config.toml
n_layer = 14
d_model = 64
head_dim = 32
attn_scale = 0.266
bias = "none"
init_std_o = 0.0159
optimizer = "muon_variant"
lr_mult_qkv = 0.7
beta1 = 0.9
lr_head = 0.0163
warmup_steps = 0
final_lr_fraction = 0.0
batch_tokens = 16384
doc_mask = true
train_tokens = 148700000
Each number is 128 + 32 x the weight over its row's rms, rounded and kept within 0 to 255. Layers, rows and columns count from 0. The size above them is the row's rms in percent of the matrix's.

# layer 8 MLP up, 256x64, rms 0.23, rows 226-255, columns 0-63
size [ 98 110  72 101 100 112  98 112 101  17 105  83  90  90  88 100 104  92 109  97 107  90  88  99 110  98 101 115 113 116]
[[121 172 149  67 110 113 154 166 182 130 167  75  63 115  99 143 175  89 103  99 183 155 147 157 154 121  71 148 142 160 118 118  84 142 149  99 103  75 154 156  83 133 149 124 170 142 164 134 132 151 160 142 118 168 146 171 118  62  94 147 119 162  98 130]
 [100 181 125 124 107 150 189 127 172 148 147 107 120 110 136 105  97  92  83 126  66 115 134 185 132  92 147 117 106 113 177 165 124 118 145 132  70 102 142 122 124 168 133 155 155 159 144 143 182  73 173 169 150  67  85 138 123 165 133  58 164 177 126 109]
 [ 95 200 110 153  64 138 142 135 111 120 136 137 173 139 100 122 182 143 121 169 111  74 130 106  97 177 166 104  86 126 151 121 129 171 185 128  93 150 171 141  97 129 141 144 110 130  97 140 173  64 146 120 129 114 105 153 130 202 105  99 186 135  72  89]
 [206 178 144 115 140  46 163 104 112 161 125 115  91 106 137 169 164 193 150  85  85 159 161 132 122 128 119 150 202 120 119  70 112  83 137 162  73 120 106 151 103 147 130 127 108 143 134 116  66 150 154 109 111 160 119 123 102 106 128 112 160 142 102 171]
 [152 145 148 147 153 116 147  90 146 174 151 112 128 111 106 125 142 153 146  80 102 156 103 158  99 108  86  60 152  72 171 153 104 140  96 151 145 112 137 145  90 154 214 174 126 174 169 141 122 152  95 143  85 146 125  93  68 198  79 138  96 148 155 118]
 [112 144 125 132 176 175 112 109  86 210 131 130 135  59 105  84 155  61 155 118 152 141 142 104 108 110 119 162 152  94 133 174 123  84 115 117 138  92 149 173 135 131 169 150 136 119 145 166 159 113 143 131 112 139 136 174 111  78 151 127 216  70  92 153]
 [141 164 154 106 128 123 147 104 145 180 153 152 159  83 114  51 154  83 120 125  47 132 134  83 107 175 122 121 190 167 122  94  93  79 113 169  93 133 112 138 113 117 139 129 100 167 151 130 152 188 122 128 152 138 132  71  91 147 165 189 130 150 149  89]
 [146 177 108 140 165 137 175 134 184 142  81 131 136 105 133 113 114 130 104 115 183 138 155  45  73  70 127 166 119 110 177  62 130 101 122 137 135 131 103 118 114 146 101 166 122 171 184  89 129 124  87  86 111 110 107 175 103 126  88 146 143 108 154  66]
 [103 138  84  98 113 134  89  92 151 159 106 151  89 162 121 173 201 156 113 172 148 155 115 142 152 190 107  69 135 170 170 104 155 129 148 175 126 132 155 133  98 119 135 130 149 109  75 114  71  92 141 116 146 160 110  82 128 134  88  63 162 140  75  84]
 [113 136 172 151 199  96 147 214 103 120  93 153 127  92 137 111 190 116 114  79 148 149 148 128 152 108 103  89 163 118 146  74 149 104 115 128 132 135 161  94 149 158 151 125 108 116  79 124 157  90 115 168  40 110  85  72 119 127 117 102 127 122 102  78]
 [152 130 114 155  98 100 114  98 146 129 157 145  85 129 103  91 183  61 179 163 162 143 175  94  58 170 115 134 100 127  95  98 117 102 188 125  83 132 145 169 185 131 155 120 103 178 154 146 172 160 103 126 122 116 121 112  90 113 148 181 182 141  98 102]
 [ 86 127 146 172 163 135 160 155 170 166  92 158 135  95 101 127 163 170 112 108 105 147 118 137 111 169 118 134  87  85  72 163  48 163 130 147 149 124  57 111 110 107  86 180 132 147 188 161 122 162 140 136 143 163 133 104 116  61 137 167 159 110 106  98]
 [156 138 106 119  59 110 126 114 128 100 148 148  63 104 174 123 151 105  90  74 126 168 130  74 115 184 135 186  80 151 109 115 106 118 137 158 151 150  74 164 159 155 154 200 161 122 102 142 122 173 146 146 152  93 141 117 145 101 129 211 140 131 120  94]
 [119 187 129 135 107 150  90  88 134 119 126 132 141 147 125 138 103 165 115  89 135 143 139 158 158 119 100  96 134 151 143  85  82 174  55 162 153 163 144 153  57  67 151 112 147 128 116 135 108 102 143 111 142  99 133 138 112 188 127  80 215  87  56 130]
 [157 106 114  98 110  70 125 111 176 156 110  75 150 132 130 148 164 150 122  82 193 153 128 176  96  76 123  54 158 106 147  79 106  53 165 128 156 120 148 140 130 136 141 142 164 135 124 144 148 100 153 179 156 170 144  58 119 169 104 103 132 135  94 140]
 [136 123 109  84 118  94 108 132  96 113  97  66  96 185  88 143 207 129 134 160 118 129 121 115 129  90 142 126 112 105 109 168 132 179 103 109 135 106 161  58  72 159 112  68 183 162 188 171 121 135 119 159  98 156 146 126  94 159 115 124 190 109 137 122]
 [147  92 126 125 159  79 113 137 137 133 139 127 118 140 130  73 139 166 153  90  95 161 127 144  79  74 159  93 131 200 182 137  90  95 100 143 105 129 168 143  98  82 170  89 127 136 111 154 129 211 106  90 117 122 122 104 130 113 180 139  81 182 119  65]
 [ 77 137  73 125 121 107 160  65 123 140  98 117 116 178  91 140 120 179 142  63 152 203 124 113 108 101 107 171 109 111 123 137 151 101  97 187 156 131 117 133 101 112 177 202  87 116  81 152 147 148 133 155 138 105 100 113 194 147 104 110 149 100 146  99]
 [113 138 126 113 158 186  98 145  96 148 135 159 136 134 158 129 152  91  85 115  75 141  94 132 136 221 103  95 110 136 170 144 110  52 180 177 124 150 175 164 115 125 121  98 109 167  64 132 150 153  66 135  88 113 138 114 115 111 128 107 159 120  66 127]
 [162 170 103 103 140 108 146 147 144 123  81 117 139 134 111 116 122 136 171  92 138 173 150  92 151  63 119 114 119 162 143 147 135 107  41 177 221 155 103 142 152  84 112 163 116 142  63 143 132  90 137 125  97 100 144 121 126 190 159 137  95 180  90 129]
 [101 161 178 149 141 197 122 136  90 144 131  59 150  98 118 101 174 106 125  59  89 140  77 102 153  88 159 170 155 169  95 154  85 133 145 188  83 107 141 148 112 151 112  88 113 144 139 110 100 115 163 138 108 162 139 150  79 144  90  74 135 139 123  90]
 [198 148 164 105  90 146  55 149  78  78 137 130  70 180 139 151 158 129 110 148 168 131 137 100  84 114  84 171 126 102 125 117 115 134  96 114 183 134 138 139 126  95  78  97 151 107  91 164 171 171  97 113 124 118 100 104  96 159 187  97 112  88 155 130]
 [124 136 174 158  63  94  59 162  91  90  85 201 128 129  22 159 150 119 124 105 135 121 101 127 131 112  93  96 148 131 145 131 157 167 153 151 153 110 104 108 179 101 147 149 152 116  92 142 155 176 101 135 142 132 148 153 158 150 131  98 178 111 168 141]
 [ 87 144 136  60 133 152  96  98  79 157 152  92 152 164  75  98 176 123 102 133 104 188  88 190 149 127 121 116 176 144 162 139  83  76 141 136 133 154 158 105 110 133 149 150  59 140 135 111 143 147 100 139 164  70  97  64 142 123  85 128 138 160 107 122]
 [ 94 216 133 174 105 133 158 136 156  94 173 147  87 173 129  49  97 175 132 167 102 150 153 119 162 115 100 114 123 166  79  68  89 167 134 104 110 147 128  86  94 132 166 162 113 141 152 157 104 112 173 137 114 152 149 127 142 109 168  96 124  76 133 101]
 [121 120  98 139 122 138 168 136 157 151 116 117  99 116 129  81 171 133 144  79 125 157 125  71 145 226 127  83  75 145  87 136 169 127 107 139 154 163 138 101  97  88 143 127 107 168 156 139 149  75  94 153 111  75 102 115 135 112  86  85 171  94 178 184]
 [118 242 126 117 126 106 176 115  95 144  71 113 124 115 145 198 187 153  64 151 132  84 133 151 155 119  98  86  97 176 121 120 140 157 105 106 135 131  96  96 102  95 155 143  86 114 134 112 141 132 163  90 126 112 125  80 113 119  82  80 156 112 123  99]
 [131 211 128 117 127 119  71 103 156 130  81 134 102 142 153  70 111 158 178 117  64 172 167 153 116 130  80 142 142 161 114 109 156 179 111  58 129 155 127  89 100  94 194  92 141  97 103 109 126 100 116 135  99  76 109 139 126 134 130 124 181 147 166 128]
 [188 134 161 110 161 110  86 130 150 128 188 111  93  79  86  64 168 142 101 111 146 152 195  74 109 140 117 153 157  92  87 129 131  76 153 175 132  55 152 178 113  86 105 149 161 148 126  99 154 147 148 118 134  95 129 174 126 122 113 139 141 139 176 110]
 [224 120 148 110 157 190 120 152 115 118 103 162 121 139 150  78 144 165 106 108  97 165 154 139 164 148 117  89  89 104 133 111  41 139 160 114 167  70  76 163  98 128 160 165 100 130 127 135 176 131 165 130 133 134  86 135  99 108  79  93 144 159 121 136]]
# layer 8 MLP down (transposed), 256x64, rms 0.339, rows 226-255, columns 0-63
size [104 116  71 100 101 111 101 109 101  25  99  87  96  89  90 102 109  83 100 103 101  95  97 103 116 103 101 117 113 105]
[[100 147 104 118 122 142 116 121 178  96 153 136  56 103  93 121 190 154 129 132 153 116  96 145 141 124 107 158 126 132 156 111  91 156 192 144 111  44 107 188  88 139 148 126 147 152 148 161 117 140 126 134 134 177 138 159 165  62 132 115  64  83 103  67]
 [165  94 126  80 144 114  66 134 129 108 136 167  99 122 171  86 139 192  97 116 183 132 154 134 118  81  91 157 157 110 136  75 159 162 173 134 166 124  96 146 150  84 104 103 117 141 148 104 101 107 162 137 108 169 137 142 139  58 128 125 122 199 174  70]
 [112  62  40 116 216 147 171  95 150 162 103 129 118 164  87 173 172 126 133 135  82  94 138 108 128 151 113 111  81 142 120 154 186 136 135 119 135 144 129 116 102 120  81 182 116 128 170  69 123 165 105 152 118 140 147  82 155 147 117 135 114 113 162  93]
 [120 148 146 201 128 117 143 109 144 120 162 161 145 104 190  92  95 126 141 167  99 174  99 136  67 118 136  82 181 119 130 118 169 102 155  73  81 122 103 127 133 131 151  91 151 147  79  73 120 171  99 183 170  88 112 162 190 137 134 107 103 131 161 108]
 [121 131 143  84 125 101 137 141 140 102 113 120 160  96 137 125 149 167  77 139 156 117 136 133 128 204  93 108 213 139  99 116 152 121 158 148  66  15 155 153 152 130  86 134 126 100  68 157 149 145 150  98 171 117 119 120 192 114 129 147 108 111 135 105]
 [125 144 107 122  66 137  89 145 177 157  74 151 147 164 157 146 201 123  84 112 172 147  78 110 136 144 129 134  77 168 127 155  95  74 174 125 135 124 116 164 154 132 147 138 147  79 148 110 178 119 140  32 101  92 134 132 137 120 169  90  86 127 138 114]
 [131 184 146 107 130  94 142 123 125 195 116 136 121 113 176 198  41 124 104 160  85 140 106 127  66 126 168 118 122 124 104 190 152  95 122  85 148 202 159 107 134  90  78 147  87 136 130 121 134 108 143 125 121 160 117 127  87  87 137 118 131 185 143 100]
 [112 182  96 124 153 127 149  85 146 115  91 152 154 113 142 112 209  82 158 153 161 162 154 111 132 150  94 110 152  61  84  91 136 133 119 110 103 218 157 127 122 110 104 129 100 171 148 134 150 157 139 134 148  84 127 136 158 146 124 131  57  51 107 113]
 [ 97  76 119 144 118 113 139 173 142 137  97 135  84 114 142 110 143  69 117 191 173 126 128 193 119 147 154 112  97 112 126 129  98 120  72 215  62  81 122 112 113 112 142 111 123 134 157 146  80 162 156 175 177 177 119 156 140  84 121 126 127 181 126 102]
 [104 135 106  97 131 124 166 110 153 165 139 145 142  60 125 127  48 132  93 123 180 119 161 108 135 131 116 105 140 117 100 191  70 120 149  67 146 123 109  89 137 118 150 187 116 196 149 198  88 148 126 127 139  77 114 192 108 120 132 135 153 174 108 116]
 [125 149 122 100  89 155 109 112 164  96 154 107 138 151 138  98 175  76 124 138 134 155 152 157 109 129 171 145 125 110  66 171 108  50 126 115 135 114 100  84  63 147 129 145 150 163  48 100 168 154 173 112  72 102 154 153 155 144 151  98 125 185 147 166]
 [136 176 118  85 157 109 112  95 147  99 135 127  75  90 128 128 118 116 121 139  86 102 128 147  75 143 170 114  84 113 108 149 165 164 133 132 114 231 148  87 146  98 149  58 173  91 104 161 123 148 137 129  96  78 192 144  94  98 144 119 185 135 141 147]
 [138 163 150 109 138  66 124 157 143 148 111 113 163 153 208 169 134 143 102 105 106  68 133 156 126 141 110 124 186  79 105 111 214  82 114  72 146  91 121 138  92 114 122 176 119  85 146 102 134 118 170 106 168  76 157 103 100  96 144 150 118 146 109 155]
 [204 131 100 140 115 124  86 116 149 120 113 156 113 106 172 124 174 132  95 100 118  93 169  87 192 145 121 110 218  76  96 134 148 118 130  93 121 132  88  78 125  87 114 135  73 162 140 154 176 165 127 128  84 120 112 178 126 159 171 108 120 160 109 166]
 [ 94 151  91 141 127 134  91 166 116 107 143 139  86 122 167 200 105 118  97 101  84  88 124  84  90 172 159  84  87 134 168 145 147 125 198 153 134 128 100 133 162 103 103  63 130 137 190 168 131  65 162 149 123 139 169 139 103  72 165 134 139 137 118 109]
 [ 98 133  78 147 114  98 115 177 137 134 156  63  81 154 130 101 169 120 136 166 104 107 133 136 153 129 115 111  70  50 146 167  87 107 150 200 145 124 123 131  69 113  97 119 149 185 156 148 150 140  90 164 209 165 112 147 148  98 125  95 137 115 141 110]
 [134 113  71  87 118  79 143 121 189 166 110 138 123  93 182  74  61 119 169 146 145 129 115 137  76  97 154 118 106 127 128 156 128 168 102 198  74  99 149 115 120 126 134 156  98 145 119 109 106 132 111  77 217 150 170 146  99 118 151 116 123 107 161 157]
 [135 153 150 145 157  63 103 145 104 168 119 130  49  80 161 165 101 171 118 190  81 117 151 126 160 158 123 120  86  93  96  98  88 120 123 100  94 210 163 167 126 128 135 169 132 112 151 179 116 162 126  96  84 142 111 138  77 114 121 150 149 114 163 124]
 [ 65 124 149 109 146 134  95 155 197 133 144  67 144 122  70 133 138 118 165 140 158 145 132 147 127 166 151 169 108 138 107 156 123 157  55  95 135 139 131 156 142 160 148 159 106 100  91 135  87 138 158 141 210  73 144 128  99  74  97 100 106  84 150  74]
 [127 101 177 133 106 162 135 118 137  61 124 162 162 101 159 178 119 183 165  95 120  75 106 130  88 103 111 153 120  96 107  86 145  79 117 161 126 197 103  51 165 143 112 133  90 195 105 122 174 148 146 119 161 152 119 176 142 106 129 107  86 154 123 120]
 [124 164 135 144 109 122  94 170 107 177 112  75  74  87 100 184  90 139  86 103 148 133 163 127  87  76 158 124 175 112 158 119 166 123 149 132 130  69  78 157 159  84 136  87 165 110 159 127 112  90 114  82 127 138 122 201 147 139 126 168 104 173 161 149]
 [125 167  84 126  88 124 126 161 137 163  88  48 153 125 134 134 108 137  73 163  89  58 176 134 103 111 162  77 111 108 132 151 164 123 110 126 136 222 125  76 140 115 133 167 133 152 120  92 125 132 191  93 101 133 176 137 131 153 153 143 146 103  92  98]
 [116 131 197 164 159 131 104 120 102  70 151 122  67 104 134 129 167 105 114 112  82 120 114 193 152 138 115 207  93 141 114 101  78 144 126 139 120 199 134 174  82 160 114 100 138  89 156  89 136 106 102 126 110 150 133 176 113 132 126 194  79 107 129 146]
 [112  77 146 153 110  83 192  92 143 156 108 171 124 122  89 136 205 169  75  86 100 117 150 122 143 105  81  74 136 117 163 121 146 161 155 109 132 198  80 179 141 131 107  92 111 132 175 191 154 119 116 122  95 138 146 124 137 165 131 109  79 105 138 123]
 [148 127  96  85 173 130 207  93 101 117  86  80 134 129 115 152 197 153 103 122 106 142 144  93  89 127 183 101  77 108 116  90 156 131  93 100 133  83 125 105 144 115 165 168 114 115 108 151 118 111 142 171 190 157  94 119 109 108 153 165 148  94 202 100]
 [102 162 135 105 119 134 119 163 143 162 139  31 110 124 164 141  76 156  98 110 119 124 155 164 152 127 129 110  60 151 191 166 110  58 130 121 141 186  82 183 118 144 136 124 121 111 108 106 119 156 171 175 130 121  98 143 177 101 117  94  86 163 140  87]
 [135 108 108 175 122 159 128 134 112 145 128 159 133 159 137 169 138  51  75 108 137 151 133 123  95 111 138 104 126 172 173  70 170 137 112 144 100 103 141 123  77 224  71  84 173 126 102 114 102 173 134 152 104  83  99 107 115 125 173 131 138 190 146 149]
 [ 71 110 132  92 108 136 128 127 158 158 156 176 143 125 113 145 200 175  62  92  99  76 137  78 134 160 116 164  93 110 110 117 144 125  77 138 171 121 127 153 132 154 128 155 118 130 145 124 191 156 120 195 164 130 139 113 137 128 151 140  48  69 104  88]
 [164 108 130 118 164 109 118 129 169  95 142  68 124 124 134 130 160 139  98 140 193  80 149 117 166  96  93 176 139  93 166 137 137 154 140 155 131  59 147 167 146 139 118  90  64 116 188 127 138  80 155  73 135 139 142 225  87 106 109 126 114 115 151 126]
 [125 106 111  87  95 169 125 160 133  95  69 173 105 119 166 124 121 109 131 108 142 173 161  89  53 106 159 145 136  96 125 109 128 142 124 175 185 122 121 121 154 164 132 117  92 231 166 122 163  94 164 131 106 136 178 114 115 130 104  59 101 158 102 118]]